config.yaml
num_hidden_layers: 12
hidden_size: 512
num_attention_heads: 4
num_key_value_heads: 4
head_dim: 128
intermediate_size: 1344
vocab_size: 37867
hidden_act: "geglu"
norm: "rmsnorm"
norm_place: "pre"
norm_eps: 1e-05
positions: "rope"
rope_theta: 10000.0
rope_fraction: 1.0
qk_norm: false
attn_scale: 0.0884
bias: "none"
tie_word_embeddings: true
parallel_block: false
init: "normal"
init_std_qkv: 0.0355
init_std_o: 0.0
init_std_up: 0.0355
init_std_down: 0.0
optimizer: "adamw"
learning_rate: 0.00122
beta1: 0.9
beta2: 0.99
weight_decay: 0.11
lr_head: 0.00754
max_grad_norm: 0.5
warmup_steps: 383
schedule: "wsd"
decay_fraction: 0.693
decay_shape: "linear"
final_lr_fraction: 0.0
batch_tokens: 131072
max_seq_len: 384
doc_mask: true
train_tokens: 1026000000
max_steps: 7828
dataset: "wikipedia_en"
Each number is 500 + 50 x the weight over its row's rms, rounded and kept within 0 to 999. Layers, rows and columns count from 0. Numbers have three digits each. The size before them is the row's rms in percent of the matrix's.

# layer 8 MLP up, 1344x512, rms 0.0695, rows 714-732, columns 0-255
102:542449486524447502453504475543445492420491466553450498501434522424522486479486470416641520583467457451443528433495573474537540492488502458526389514516566547537486528557520544497475529489458475545503504538500507440512520570512473482472548460520546568467545521500414492482516495506455478446371560479505503464511464417464408572543441472398485424574510525611539461451521486468526561466468512535538490497459508506470458512545511450560524500487425469502467558390467467483467493507440463563534515484480454526493551447546590506443500523530515536467556496476498566519463486457538441436482537472451473521438553509607603486534437569568516584499420520456520472541500527492469515491453444493450498597489524389642508428506488509611479443492482487488534582528506520451413518497567518
100:462578519443511563486474393479456561576528419460475527511532398473555464565498520469539529504539441566490526505489459453430487601481455462437555527557498488457460531339517480611459483530523657531537562527501480407506582429524490455551480488427591514516503510538556442511517495510507575471563470558527474503582569448465387522492405447480507498502414473599493494542492504499446430526502522568544497478548561526532483432542510544464530569478518546549493577512575500512496521467549546562417510479557491479522486446402460395466481588453446409467484561517608528422550575520438472601549508577482511422513522500517567547427500515559602512496482496476513507505530512436546438427465546537475548655552538457508556495508515412549586421451543431551538485478537513474509494461523607
092:494537465511475421629447501431475482519541494471586586529543475550482440436541566494563574435423509367482430491439547528539561496508419500518488465495508553432533451431420517466563560505552423441545468534468472479441509508570492551472553605468490523487396384544550492544508505589559490451391463417479508442490492455445498555477582533530443498533504522543530516473451470538510491499448544498496483383547516389480408513516542536458484445492499636534484532516491480519478501533524487427409572465475476431543459572504561454550455489563501519473343526572562495439477476540436499491319446562532478360491469533572563395481499489414520465520521463525483547485511517426475487480508521529548543551606442553485577497418486517477439555522533465479525550446491524478519431592523445
097:505509523515541448496457549536561613518471593532502478497509526458585494458568452537490586414508418479520488438582475531530509480514510439587482515464520470472572541479592553535401494530658483448548401445506526426445500521482449517577601485567485494584506575482485593515452490554493539529477356415477565548510392606462537491587571485468455454584483504440547489441410481467510501569554567561539542489518594380496581546523486544494521514462574530410513455490574584622517495516500502497497472420534440466457446433471538464476475424471589509458524483513476490507361493577511447595514446397465534520521500528547491480521544465364531406549419543444424599500483463503480582533455497515466484406498495456493524492455612530534545489569537566437367548455448441503549541460507511
091:501408477584421454564464564495473477519459495467520466407461459492528484412523569569633419477442479470495471509372573503463529494531560478485498582532535564412501547558465545474458525468416520546610483452541512409534532453561544476506492438524458538544493514491486561482463512482401543562483509431481621454511434494447399501389430546527485522454480470416508463377515490465486488499498456459524528495451524504440350547391439489544427422457485555524556474592509506521474483472514575526518461471509400494458475389464674606417464554557489436527531525407525519556598482425496445521463542487496527489479478473498517514431509450428554521431449471509429459438479457558496526488389589602445532458533429430429512475414587517501434495444519468566520453624580532513517532499433520
112:634569577529582540569462564506505525464596409398477597512584528477533436432453496445382615483496476544463527470448482521501463478539453456513498493567532515476554488470428444552499536510543449530514491514502509553574553512452479548594499451503472442462526445444475453549457566510497593485506438647549493535424454414574561522492474506455509485525502502548597492459532533468437547520453489511491466407516419443532514481431434434573518533440549515465405535430457505551486543526552517464440405413531518520440550538494437520437499537440511522456398547567508452539539575419545476444483524550491542524585526483541544486454397504398452531573645502469472525428443458549473555487524405510468552430447451485549491494559424471472569491474464577443498488479545557474550505533445524
090:463508541514517537538535583498571513495525540529387459519436505461538507535455494532551528429485518426437538487410497467432550535464618506507418431452498562538497540545391390470501416580441494459468461489489509475390495522511434471474519478572480504484454582479485452464498491517454517634473503493532507502492418534525498515522482534457518391477524505529458474448532551448433463594472486443498486548499491466571632497420542503536456501496469510416461544458511575463530429524452577459443605556544500442550552514533575566490525542557446464483622464439449547565440505602429575522516520484429497525450508455416512520480432462522553541542501513422484526477526436579603530450484552540554549503529496482582515445608495470502533479507516527523372534582484463528532515498433501
098:480440538510470537491538516507498446571503527478480547508446526579522415478500560486476475515522526504419436510467492545446475464533470513435414503499515532483595593469529476555509507507471446461603470514494490672463463494527425539499518459528508504525482477556521543539528492528489541539614475471529347535497584446552492492496542599448494526476507455533473540416475521512507581437443557496534487517458557473504453489458489443482474471501510490573538485483569541439422569574497413481429546417525514449477423499485539570510530499558559552469552550478481476504481521463551508575526459452580528529572443509411520459492473428428460555441517485488496416498466583574534457632413436513451484526612484493552605422477493461475493461554531430475606426574490568435477514548452523
106:478522583509468434558494517461521463559480529509485619535486410559554506490463499529473451550396548499493507524563466448485533601458566505490474419412517554616554550436534476566468534494560406482465437448544493477419496434544456455517500573498463515526548496443426512468537514454434505555550399477536430490493460543526502486574465503448456488498502457490530575418471567472405522461556482546552511515438554487584483472486555500559558544490522494463480544621501483535515486534515553492553562504531564543463529539423486641496503556452520551442408517509424552532490527430576514482437497424506480405410518483579536450481555559492530519497413444562600447540554502421577465487476514497416429539610511414451512508544533452529523559505453620589459475515526544411535443512496415
100:518497508547503582513486498486524493431501464400508430537570523427435537525494568459495509439524516537508515474428525603510585489499529505578463588443489502542456484545525563510608505553606566549420498443479535448436488432542492515553470484602539507532503548506525451537474527488457485448540583484584486435522490355532489545444411499506511484403465469491546474460401578485446509542493469464536551424535415616457547522535431506402521470485464551580461542482415550518637612481519538557516421478532562489530512394438479476550463440440518398558557501537514475503578449506509495506530481572407497519439351572496469534365432503524460493512535507491525500527528563428482518548511491497456497448510472517549503467585519539513503517621413584565365566485469569547527455479558509
102:579491440414420504434521505569522456520473457536512543540502489482463599459448482478460453518505518496501494449526572455505430539509536584525579490483669498511463526512503434510589464504436486496512514474464478584450503528452458501539510506546418491490470552448501516511604541484475504521506411551530398568472408525471567466559602515569499546409475502439542556558470461477396437513488509468630551447446534418521476522452536470504495613454523525367486566465465384499550542533509442476601453459559559575471531485484461563582477580440464474498545514491425439439519547485531430397461507452526418373473541466544531568440487495449478517531585548517466522412542440581559540493536444442568516510514487530431500568594451429448486553554432488424507493456606461455550371444473436
104:569441515458472517529483527509535525551437553549496490489508423517548535493451539520585422459470584557447524395391525525515568526432508450496575457488432482590515590461455477469571529543491465506528474467422431496517500537483485502478527502448511483568525513570574531507523452464429544492505517398579544494522415552354569595521477494518511464500523443536647529491428409434543468542508513502485517528449378449513431527581536535512505459520460519604401511555453409537413445541477526415500511450569508503465412464437595559451537482463429509489504564560496438397530493546515541491520521478502531585506507505478511464519528638543527467458499570538490519506435468474540521525457431532563427563572537494457529435574491523526578513517511551427535448468544562521557455538547455
096:396505504577490485517439490496534551451451476564531423540468464499524684400529425522554511461525421628539519491426499569509512562535503571415515437484487503459455554476476563501575540499500512518469508485471532437504456450438483468620472417492464524457512537471502473552435446461533555493475420409489454479482478519463443643542393472575416545490514536562584519462470411590488468555514570481592533520526407456451465456460516574515500469502505507540392456434472489484481502514522533560578519507547385498505471512463578523441416462512511511610462538469442521567527526518466451519488533555412557469501428536551429494514524535579482443409495531478436482479511572472321431502482497546517525513531583467523510437577501539562510634511528527385478514489512458556426449503463551
115:456588544470554419545530533517566545477590479538535488490516477510549444433476519619534427534465544486358606519501575468559521534577448452486521521546475447430516435471543518533554512595570448527481446424487461468433454507488533581451526496532442469569467590629434546388496508445418465484508533406516389519584456434415450500477449471532558491480395584551473448463527423581508531429537498464474525457535394533497488456478501548573470472558551410458557527434593521513366495545469553408486395522542469467524370527614504507483436553476558474550490522539500528528510497501477546535610445545536483578596536498427551523530351484525504469480583537442571419513483463514561580548424624619495499567539474495573388532528635475541533368552447476525571577508523547467480563491476502
103:458545543539524530429473418555390434539457526446516576555400504437369534604416499540461478417522416510524473462531565498612398498546548496426484543513507504468558517509452516534529439510450537462558443609479463479480598408546457500459518465454512554536509506548560434531557513549498575502567525546481552386508507534548512390567413539450442459517478582519484530407566485525461549520435472478484551584547505521553511477549580407548527509424529543587492335466491507466500497486580593470559487555600496526540541546454478481467456556500521539555526453551553503564549455438429488577589497504496580475570564520401554553507507469448478517437586524579586519440538464497465526679502515472520511524534516509474495530496574452569510519456469449504461484456582439448506485553496469
108:494399500463432506521472427426445480588601475512564576548457458497564531509520518457379554466480504601510453514513492527467482424470463472445564532564439571553558569468535446425506498466461533505558495577537523480623482426485489470364501491523443510509471463516538396497521460524473506461601509556566447562523573469488417549518503426434433451506522616522505469521436374580380547518520466521364566474365466500561545585540451489518543500502543548564440478448445403396476507480576429517533496520473473529454441541461512455488459500467488481468570475435407512416609587510547495514464428393451465570581517487544499522508494542592481527446557642607467535483513554562528485426549409525494470488624496465428459495485482549480525520571501515501564564417553543429483474533486546
099:545513492385484460501608449495467541496517492557525504497499495567472464572533508618464511485461448580542517440548491534556519494499562545554526482494447501462526480571517481524507484491548501429490463457479506441494594496500499572521474516481545486502495509476583422509543463374490531524501540433516605504393335465484424530478479493517562446443497559509538560469586516565499471528471560596476585468573521526561557509554543517487572413462488525498585453548524577416462583472540526489569503489507486552562498437514504446510430403490535500485528541509472522546552452466462468563505476456355581539374512412594552439518512550496474514620513473579504565661404533497482500496448505518503440448532591514543499578516649433505492537525539589426506475515560505572471440459504548
090:479520507409459499467503508461482575495532486548553496447465456499466475443510537400577527551472416436445520454472496488367466499511428443416536554498568396479576427538524439591487423504420510410554470492591500486478548513531534550546525560473593469618486488553530465503580464484536497443589443515424519452474451510579455562508470555491480464529453444509537512463486427479398551503486533499546487517470464510561522483534617516512484526554417508523436585553556523585557452526420538507532590538464484386551523525528545588525408550445446452552503462405475599433528510510454569515490568463418508526441545506483544543475382411536509520602438359471536579580500521501594481463543430569577520478493543478406531438483589438403486514500468564479405562509505409457550525531585557
100:531555494547479551600520562493482403400554506523481427461381436506481531571511556532583525548416483535498470525557572519444537420530554417535514500454529452519500529519519480455515551543442365454459446506504472474491548607451501611549448565467473536507533510590421512473493550417449513443443549481471463527462442458468608586522509408517584564507513459473501414526521537456554504516526490498482559472537534517480484481357516467462432583516442481486442537618499506498487453430507535336550529500536580574498565430575464496479487483548498575540487473495476454494459474576506546430493501478461600582513475385496439560502460388517448546417521433479529468383501455464608482505448564440507485458565519497496413526470552575482545490413406442514508520587514540526477499366492444
# layer 8 MLP down (transposed), 1344x512, rms 0.0616, rows 714-731, columns 0-255
103:523428462498436492590486476439482526454553485515423504505401547540427479513425539503572543483493563535476442509509503554456532594549691484452518520614492463457482508485527613576530535588528538473472526404503545493444500481549483536529453563508447580542466559411467506489497452463436503437471556507533568492418521523511553510491606507543604459459522519498520503487505448476404406411436455478487497542550491518545516429464470597505533517506529544488478459472515516496481519541553460331435465403521456465504435516555478358441495468525482519471548500475558503455574515505469456570497479448430512497464540517510381515483474484566504462441554538467375569528446504592553534543513513477497524454497548506511498616573607481560521535439515474520495386564437512460523546533546489
100:552485527399540459586405544600367517512541436477511519445456521355464540454506571481506528457547508512482493525579487441465501479511586444477428470469531550447558499525515592573643538421512548525515489433436565561455507592498535473464540524547423522531507463477486435522558537450473522548441531552646547567435466537526557488519450470540540466588476594415469465445448522568560469471579573577528459486449536495501541548489461577454563496514403461460452446516544469504472462530491482458519580485491461465461452472555469524444590415520568468484650507519520449553459370454562500466507575437532459494527524458439460689568477509519473427603465422539448516488510430543518499516489458476568503468429473442470449478499464508586479473516476477541450496434507545529554478493478533
095:479489502524487553434455437434568520484455506431446432529443581432521429459520566430426496435510457465457529555553607406494428568413540493541563464448568475474508558488599457502431515515447538575498516455470463507515431552515495481503465537503497537453427440561472556466445550564466505520587545501552465533540498543453509443442493490570504539501532545469453511626530507492569515545627428426530479489534493563523491498391404452561483561597509484471495455498468429547558507541474576454486502509509491567482473476512564455477623614472526512577510529422470508578541491440439509471491517473538506502445451525470479539481552521596438546602531471547533470490632566501497429522478460531626350527481528553591461565597515522424534471510515511514456485521502465614469555601509504
100:440527522509490462515432427379577581639454527593448491524574568475493530514472482474427515623468503522562497468496506633432542584435506486472479551464443492433521477529448465516494558553510407496595402430432482558489511529457522520382438496567429483455445407582524484482558472466436479551450410556571508490522514504490477447482479536468423522411382504548515535441427503454581475559377527540500492508493502476450497527545448498520489480543572573537550517543524432477560554540548551592510454585418474480479466527547504496379429524520461472510488576495559474552489472567509500458472565514503481499516422494459453554518539500570476522449560474498497454466385459601524587424443524532476550390574485514519515454485498541472446464539470543536489542511556535531479571467533478
092:426468485585453473400413458371512499507476467512508544564512569510467402482552531539525520429550459611546565453491482484550533456425491481455427518465540490434526528449537501544474520481547508525497500492455523461514507548538514412424421446408479524462451515529489478435516491535556555474566609400492520542502569455562551484506453519477478424477459511467480501600393427481485441449563454484484530540541513536482464581546460555522545554566508451488562539500522483503456489424495515454540614514567533502543513645547454442647495482522546517570506504475559524412451537538551535511515471602533489467519490443519509461443484498482552545599551475468483569484514571526565598471480523468479532479479429456530438425506442579461570443555509533420474519422514555523484535480536496
100:496498479507547492508481526406478537497512449571544519472478656477473461518499511623501458452453444426504525479577477599569432492439581579531440432531557566489447558468423373456458525538492617518533514576467513561552469523431473548518557489510525493461555521371525481477465503509584492514456456439631477511475538510549514653541426418451599562494560458474549514536506499462510499481575567428546523555435432537547464454467531505485526450471441566485476506438515527475553511488493452504481521478594478466504519474505510482416531667412522393585534537488467376494483449473473534403458602493494483468476510493549531584587407546421574451574407514573488499508471502530504567462535506433534475482435507440546503572524537484573466558502491483512485465566501478440474513508500529
088:545467453504501555526575439613472441506558518456558588530489518517443521483479440436543508425471562439472505568508458510482459474438459454434571553523515516473550519442512480418423497420580463509413511613500502496621509487571538515586559524341519531476459479463475525450559472564541548463503478494468516494493583479417494465491553494511444539498507552512461522455538364504509486433454437553464503572422517499498449446476420428448519482467459375490522470510502471429559545511606541470499476470542508506497487460539490529494444483439404583524550493521491513384443518475522464536489533521545568511502510537572500491493517524525458531550511526478613523502529572570400423551429481414474493532542562489462530500478722474486516611441500545542564528464448501421462527573563525
099:501470494508462457500492464279515455545423428521576497482465468508528491439478473480541531534475464506518380557517522501521564479564512528528490457528453517456493441530483501521547472435446507423424501525510530492503491536505488538484554540492470497548545517499516575481484521552527491488532515479455464480512483496521507504537509456553580542548484440449522433487537482500507487501519972465541529485622468542485438445471447437471445574468539471511531433464464527500448490500428449447464531481515499473507554579551566469455423469511448507487494471449505565507463482516504508539571468531486521471559507523460550109428520463466482608488528476441496558550528527526459499459534494513504494486494524517516567543504501485491499557440505496491515486498470531476451483462546447
107:505552477526610359525495537406433518482532585481428525508449534506492538534406506461505490591432541533471506476445471534534534512498524483452528405483455514424525473439535557507489474486567510475522475508510459538482480511513482552526427562538538483517493488357403549581565490407506496557500556596506450520493505450470464508526524434496474433545504455446397472511477505500506538396565510481454414526470465495568467486494462476449569474562442533506520479455485512544530482483514527536525525515422570502557499569432473539436417383494514553456435414511563515558534591452559492532514473588523496568484483518534621466456544538547531537559531408488504502443497515524474529520432493593548473569513544391494534542564510550473520513519539569574547530584639540489448517473530563
101:494482531490516505439528465469467454479544447530595462544513538531493540447414537541457544440471586429540490518514450519530507484508586462440594459571464536560584423453551451605492543490504431505447519527485535507431551443440510580592447449421610470560531448581530469498538548491521595453541569477458572520426503496574608557497490467461528500429530538409508476470544543457452564463449392511547566519516500507527360509516441486451505425450570468541547504498500501515586517545541532423485527433540501492479539538461425530571460552497382527352461511465509531547505456531463517439520430468462488533521462429487493530517564502582432634449506475437433408474554520513513468493538510508437393572553419538504520503545375372459506536544426431426474616548594483541575537496481476
101:450575600488523444479512457436522540514466483538484412546464513537467541541540356443411467537490432474543439455583474543528524593478580448449496499585462527567515567374479519520452517456622488480524515494484486488391586494560433541563523457498499476429488521552495547406495545550528466539465529503427503467503492532484526490470586460488457563596513475594481540496546571529536621510487498481352481558452511476568611513430473457567552476529539442486544404478451444462391500531507455507468409557408557534531502489506498510557516500486570521472436496461480569498518462562538519468485497481485501448590558464584538410448505476503423481528560515483579551627584555447470472439467434518575453532561509563472527511548520591524580522484523507447476585517462500450438495510430484
101:541521464552552477569568525703639518506460586459430557543465507521572446494529570494479526520496492524495440502425514544502551545508532586540481512554545460494519460454395494435534476466515552458581458553487519419507552441437528495479513537576494500539572455549471551479491458530495466499416463485524499470517484515453577499614530533547491433393498501541533534480501561507446521507505518554486479534523463434568461501447594509562509464444390518483559461391436488543455473421444451524499492519493448429541584558513485475513499524545436594563535518522492466509496433482540512430475495547440432516484539456580540493519495496534479454498462515524431475441594493435489525406509405502504540518486572510426603550492516577503475543565561516512513578489520487494482515479580530
099:550539521489500516507543471448580407556573505483488539440453431430450393509537541526528411485447472387462513501560515430498485524539494587618548598516452513443608520558518485541496544444536572455483533472565509556392424480466456550519486494475444553512463449438497505421462419520501467435521531472485507535443520463438576443438487454539480490511593508552470445462481556436547604540535503547429475540458508496525491439490467507445592426530469415498494542508479497430545512551392531504434514431464518482553446520475479508436628558516512378434552436605485462459453473510403524485470504504564509502520462477554544522594418456514492488448398520545511487426459522475532469426441538516512371505519502457464440438440483424501561456588580543537551478595480512422455495485538508
106:584469462510467439474444541421468471458521514466550511619530482490561476500514460513447476434535500501509472413471506532592505457519390488578515558576516470440441449582501445524498569446548436498524477441506536505512509492529580521513464521510568582416443449491516537481442512482540478318429498506449603439485503516523503468552498454473538508439420510546483515457491557507455556427473579555482535463502516503651557514487465492541520410567482461453498509474487419496530507463498558489507522531518490602532550460514445396509503508421571488386504451529509414475569459472508515512478560528462501593570478505474425401425473478491474602508518539616531443482519469481620505444461481509409365485527511566459515544521452363554423483536454520537441397400502560422574483565455549
101:594416520528433526450558537683452551454543520536514450495496487451514529513525536522536440485508491435498474548527497489420542481481534451507480514462429515582582437480626545510424425493509534527417520516556465587481436572479499499405462447518550454475522468474455476537531487487490503513533507389485483563516491486522486442427515442506617496456598460499357444509475452467544441555441465519596544488538460526447509491459514464436462437554455395412482428419505455542510471473498483455529473524581472437490520470560456586531515514491430518426571532506413539560409478512514502407449560540580494531525555521446491476447416474470563461565447608505520507436482489468604388473482553508521528533445483464479387439488482435467549548552451494555534500508463438630453510460434484
107:468534450418460472517480474461451464454615492493574481511498491531459560468470543529527415593572493590476489535513537451431487429565538457454508397527462551591484565470505448554548526432504579437465468640443521498520530453409503514478476459538552418503529525532467475474485582457483554443519526440489503481507440566508430499554581518466534577507491384506511447485538535386489535515404465575549486488555512490431584454502435527476414443495449418555554463488488536574465442499420533537586433520437493500475491463533485517466518479531526584542556437486558528565368490546467537555573422530529480442479563431511500459482488573502468448425482477481385404502470473425442520537489416612510447458403448493512502440503524440502506517436530562518509473563513527569455410316496480
097:469509480586465534533543405460481550522526559500480528469518551488511457523453456504425438524437528548570512480474569464525485493515458532459431510471513534546525569519441400555505523397451533437451462541541427487484397584533437470527496448445466506577432491551508494528547433512524574509571524486391431406399553532510559536448521486476482538481473447525455450475521591463515527433562660601530586395452527458433526507474410514563504589498418442424556478479523501420469434543454525483488589508398466486467403545502471480484460567444492436464518434517609511602452423497428511479505564499580458536460536566458521501484458558483486506420477541489518501487557493485510448485539479590577522508524477554565507531557457530411497553464466378552475501480463563505425552475531489
092:521517527446562520475534558595529509416435574462525437519570482502522477504462449476466407508560505463633441473494515434507608422481412449536474495527449500515512616523453521444521522556478412544441558510542436432559574477517530438591494524598483515472527532508580512518486493525495450485590488520443554468506481595456440467457558447451532456383506565489451521430562476502551461492484443479451433425427526534512534408557449487441580552472400478425602511482530598388450491492527473513557501411527593554448401538474454469544541445527496590411444455516488497500449482572481482448608470513527443506532429519495497499477431546422450528495520602529466544453439437553484566437525486539541438482425429540526663522561509574520501526513627476476474599470455582543380481402433439
# layer 8 MLP gate, 1344x512, rms 0.0656, rows 715-732, columns 0-255
101:523445492487469612487512491544515477450480474447447452529515484510487488436520571491504465550411522567488528472456555494485528506455541461454488443606567439496524460530633462443572534533518539406464479598491461476458479515437470525586508493548389501500553563520462551497590440553528450515528377459446432597468444480429613546489435493435570446590414481552509500509546397496466535506506569519457456539524574548584528536539454489507472490536396457569480507488586567487444534544526467472589451525521496577528564437596501434495506477557425414512439468502498493559541526484518456566465526475484447518488511587447566499387525514512554515584537548420453530476534508521550519394547460498550463501506499504517431559422564538531389448517472538508511453446594481536541454518554499
097:501533517509529477549531541408531547527470470483540516524477490502532442531442439527441440569413642500546432540439481598522462483417507452548508421550437494517566523506528480438398566383486535454551503499465487539599512456486446521511495505491475526478541529468492567454497432448500471421622556433477503434515480500574475473614508459480556486533548499531567480487519527484482421489459526486531529532466431520539509539428496420441470513454594435511542561505432431526506516489604473535465445386470502524436460531431523455523450560591485519549602498433548491569505488429450416570533515521587510452311565469527433479436560561562414517520491513468422480498464540482508485518482508565528529597481513506475454501540464418478523538450578399496491475511446490502419511476522531
095:581507597534428477501411519510505523425439496512510447549526557476445420451457432471559541453614430545485531458528498565497526444485495515480633491552458576534506524489552493453489521498506546519566499489489559394544513446479567473509429537438311555484528513555474547588488506561520516528485520489494480510466597489520447523487542479419544474535527593461434469527406361344537436468600534468430472458463484505550458535507429615532459506536469582479402562548561458483498531524614455516519456543416523586464471481468553452482540464446544470553480452516509521465537491506538475501540572472553549441435511452577471523523503512546439537440547618551510499478575494453476491381540554506447470590604500586446526451377541506501481548464486525498482530496552546519476451477523502
093:488474463481459476534460407479535535543478518464505476599531539439479560532569423559366540541436568492437485500518431482461517368543441543563523506581482413573474627582447450620510529543450523491425582466513460530561481441459591591523532566447472482483494462439548450557529522469531477488520439554606468477482466463563513529491514534450550451516545445432585595535513464459513412435532508587462492517486475426489500460466532469406477516636444510499487459340547491511501502512367407536477565589534556439533413554479542445412516513455446441462508452435583526431429477496510469472507468490472527486491462465514497542577530556570397411466555632522520538472505478503472495470470430531490483497532586476492454514440491535467453470590517575499490490338514508462527431423432472
110:471489491494333478482326484470429452496461483574568475516375475498473444581428493523463437574536463420526405486506534504474432470461585519531539464438488514590465482512517522450591412574473490482511468413502536504549577502528546500438463519512509578523453492563521492464488473547432419436664501448527498439516554488445379377618427521474442503483490460479431610511466411569500477489513491562555503508452531528460538496540525550423451435514460511557506483579494471442522504500546526386522474466385553581469506483615495507493545435541521528460580394505461448412444502587530496462512446480449551426500511527525500399600450574560477527516418515518572574474454410446480472465430558504490514515555561560510534527469499431509475491462515387578499520433544509575427452515566514
091:483557548435534429548443467535552581518476537502510404463520482555540534570560558504459523598544395578552455468525456447511453527494511469595438433388548449455403515578476478589521427569444447486548514521506471458477545521405397523552539481566559490589583516535506497507489651397492508537473465555541527451446466623609482483578526483572585483478457487521592447519530508380547500524508550559548474445548542486509560546472566535434470495478534472512459512496520497511493478525386445508599476472567529495508480504473456459545594520495494509401509449516461472563464449633452549531519533513483506423462476523422397447518518448451434451465576544463379496516447458429545575474551510528421596542493520589481489503599356504602442491471480520564399430537544532574542490439474447
105:433551465506445505438529526469546546506512525532488549466510628455557462544368425442550453586531487480415536543549491505471559514464414435503465500463574486557441488593512499428520403497504538587426516534523545384466516490441483517642464466504462540479417512509446365403451434511466496504438558494547539526436514471495513432519481524458506488516604459474547568553398477586458515537413406497466481456504468553548552574443522471418506475478485501503503547442469468543459486418546412491518550523441595545461588562457409492478520514626526514443507543494549487527582445495463473470527569513505511482477539421469457601543527581566467568565525600454430492376540523518503450466528554459442456454525451466415421512410447499534504558632467586553521501510535502532541465509571533
104:609475530508506468558520555474373542479465503502587548441594490505380584415478538509538434575518472470563462423400490437517481495556600518519459630477543498477562480479471434497520486538544551475471379516552473453506461567457522544506473555483513593544533550352605572534446564477447478547585463537553634444473596575532438549466535536446536473518524537477531484530511510529514500547469466487534521515381439576496555521483531515457546560504444496412473490523538497519522480609496522561483536477502577488474563555517563543460486507466555512436543476556491555428433563547565522543502471542587458518504539498517482478540546573527503505452516474475525569443411576482469557454596505431467479553604526533464532472529497500396548499493471543504447389590525503556549471467522455
101:498464491403494490507535600404504518570457565622519482444540504535496527480490465381537522480567426507449525495381566413362520567573457528498571437393532429467434506523486416519610460590571490502532449559475499527512477575517498473421544494526529600449475580441536512607468575498492497567570611516516446518471486515397508471672469470486508516559471497396448510498361427498601447513501473586479490426431493523491503491527539478471574616599557463399538457494461441575579474537473510501516479514482472564552474500630503473458498432489537484526559477457480484596566477504520448526495511488465509414424543504520567445505528533423560493438499403482561520534509457482503563463433516506447589464445447446577478524550489552505546524413483420566443468509564525565479511510448437
100:553523589524508503363538508400555516510509553520533496470525528469493504522502543514462449487462518593525409496483470565567507544538450471437623517501523447594519557473583581506481586520502553488570506595498517427533487470445501495625562557480406495457485574502531504448522488541499519452618485404496622443432516461464495533501509513481536563540458472534488451461486497501528512517437556588500585451547556425528519541492524548527402495485508512475526490449460416393490522551501478527557401466535478515576520440443439527423508445419538494503473485523454532549488430466439482446512495514528539469538441529565466508439441455432415384515571537579533490472530498456484493448529462497564509561459436432465483531596465523561537575428494536488579536485576594557536478517493481
101:562509573464467482576557610497385552527481506496480454487535492530494490429549522523442479552497522572472457403507531539520507604549516542558564483568573460543583469530399486468468546480477509492533491439476452428459486422566471460500581540425519420458500534468592528494484366396497505475433477518522444435498507593419620629564457501544514522496506484581525556434460459473509438459483497504493637508592386520523536569535543580566473456503564478579442455578553453540508446516475481434505424568519449525494478526436548550520616470502436551495515480486478519527484536424584478569476613494463454513467543532472606524491560567536517435505541520527460431444413452542551518576397471528427497617563458500389545531507493611489447486577490519436520498493510580461495453498438545
097:581459520502518563466546502454471464457582511485469493596520494540593471465418485455429477456484545460501576458489477523582486556571498456408537477400581425559478456473567458596495457500525474511450474499524495600505507480492489501470585537514578518586435542515542438574436421558461524524466516591618470529559489472468543457410560504474501521500594508469545480548496534424511499432504519588582522553534460433524550453447479479455465522585503401448522580456523521481559443519462389467464562440450495553574428498511457606460524503470462478487505472537470622474435501592574567491568532476563462492418564420503506565329574450428505491490496495443536473481432508387528461544573522500471360518488474521498489529395498517409583553430495519471486512489563576532557513501539458
117:484485567493537506392471470418451512508545512498519561369522460485487600473471508459436461578569469534522440508553515498509456469479447430486481526457565509437507556439387636490556440442408520468520587515414461500498490510491530514561441511513355470516485482450486549513544468448543518512578497385562626505433559409387510523467551383539522501497436430470486450604478496485523507534437492534531512463496427554472428436540488481487519517489491453461526433583457482420538472491550563358514507507558536475476547523495466463467467540503513498492534531504506566494550515492423436494462517575521506437568551490550464429398522519548454463470505482515469513479511454484499498483589492511542606459517549455446548517510500575541494555375510434561528438473494491482440486469494520
106:468472613457579587437469494378505496435422462476475519516504543384530488573494485504395561515536471659545506546494420501501394442485500459511423494511438491442512535568359530536495472445494496482549500473456545481548566456529516502517544556436549524520472531474486584508538577485516509451524525512519389515590457479534459529466469461412446556529462600485564524476517553520485510542537590514491476450562444425493517565620401443517524427543516528515407490532443514537510492461511545572490502524503508501586529424426510535524439454534512571509549452490410595512483474464500578584506577517514502426566493557504534427447467420500482505455527489460568565418474486489530532577499544541476586443571428521477538586576518455548591556465586556569505466494636560587383494511577496
104:572456491572542511505437544458536543446491499579548528511421571427503475489458440453550422630473455461567420506464616547418448515455569466487506514468588553470477549626462412551458491494467576486597481549458466477573493432413392487520493474455521463506453589470466525501547501514441559438568585422531537502430519526359517514523485536510483520558508372439596510491435494465564574470477456578501491518458499375485353528547457466501417467529442515598549591546539514520573527566596533475503503534475571443470449406525557539409549495425523522581494480473485537474624533471553454473499471610587522596575520550511501579625521535596455507451502446554480510515507485500441449554557499466473511523511500591526478474555478515488526609505490522577505485508525579510461433460547403
099:508528516509381532487507575483451521519487430536530473510460556528582467430526543517550530574567439543541495480424471520486505464492592556511520467549413530559454559517511477568488456454593517464502462486535546395526646485489510557571464478449487553426539582476492436481449536498475500463654495550547522546526505529455458534404484539511487550530454529518517531585501459533477492382481584492484560538463541558542539508537428435497557488522472377433539494569519464415571492458488503542494492564586507546436583524513486543510472496441452530553613434555428501430503464475462432613448438534480584469421485495469461497604508537562509463400463516467473374569492454494445537532466460436452527583448508458484512520464552506534520537574631531441453460455487492501506462563532392
094:437566406445493435546531398372473566509428489567572518578429464470592488518624482443489427428459487503524441436511479527519459562463475478445469478493504516455518528458487511488554490583516472498505473509592532504530534439537469616496462528539499482464493501478429531343497492542517568496546446546470582481534560497357496505438516471482440501539443441428496458519420520506564489542511537582594522461464514355478526544540593460469522480506553504521477500398567529539519592538604548505453491508450517482426529508561480460425535492451525606472567552509514440517470566502487499542498477542412547539481524565548519392510559581527505476538523488405548537474447515447456464586483427462571480473482531459540523430565461487514546547530523510522532583430524490438515490478556435
092:529467461537438576438518617511467590543381497442581421494528532496476475511495518554447505563554510507437520398546421464578499559445549601538534496504534594500487477547418441555402482521469570541541471444586459369446452479507439497399556568451462552502508495405537501471473503511521503537443503507594527492509583555483481556607552525424561522580455479472591462467494522436494446552425538459484493470581472491560533569466442572495418484479492502538502467440487389453475433480509527434440446417487463524603525445438503505476482498535512452498597480531426583547412488569531527514479523517507461474542488583411500453527553539508495489508474531520424462514617460545480578431577536559521518451364600537566483548499452500493512524454441450606507443542545419521475517667464536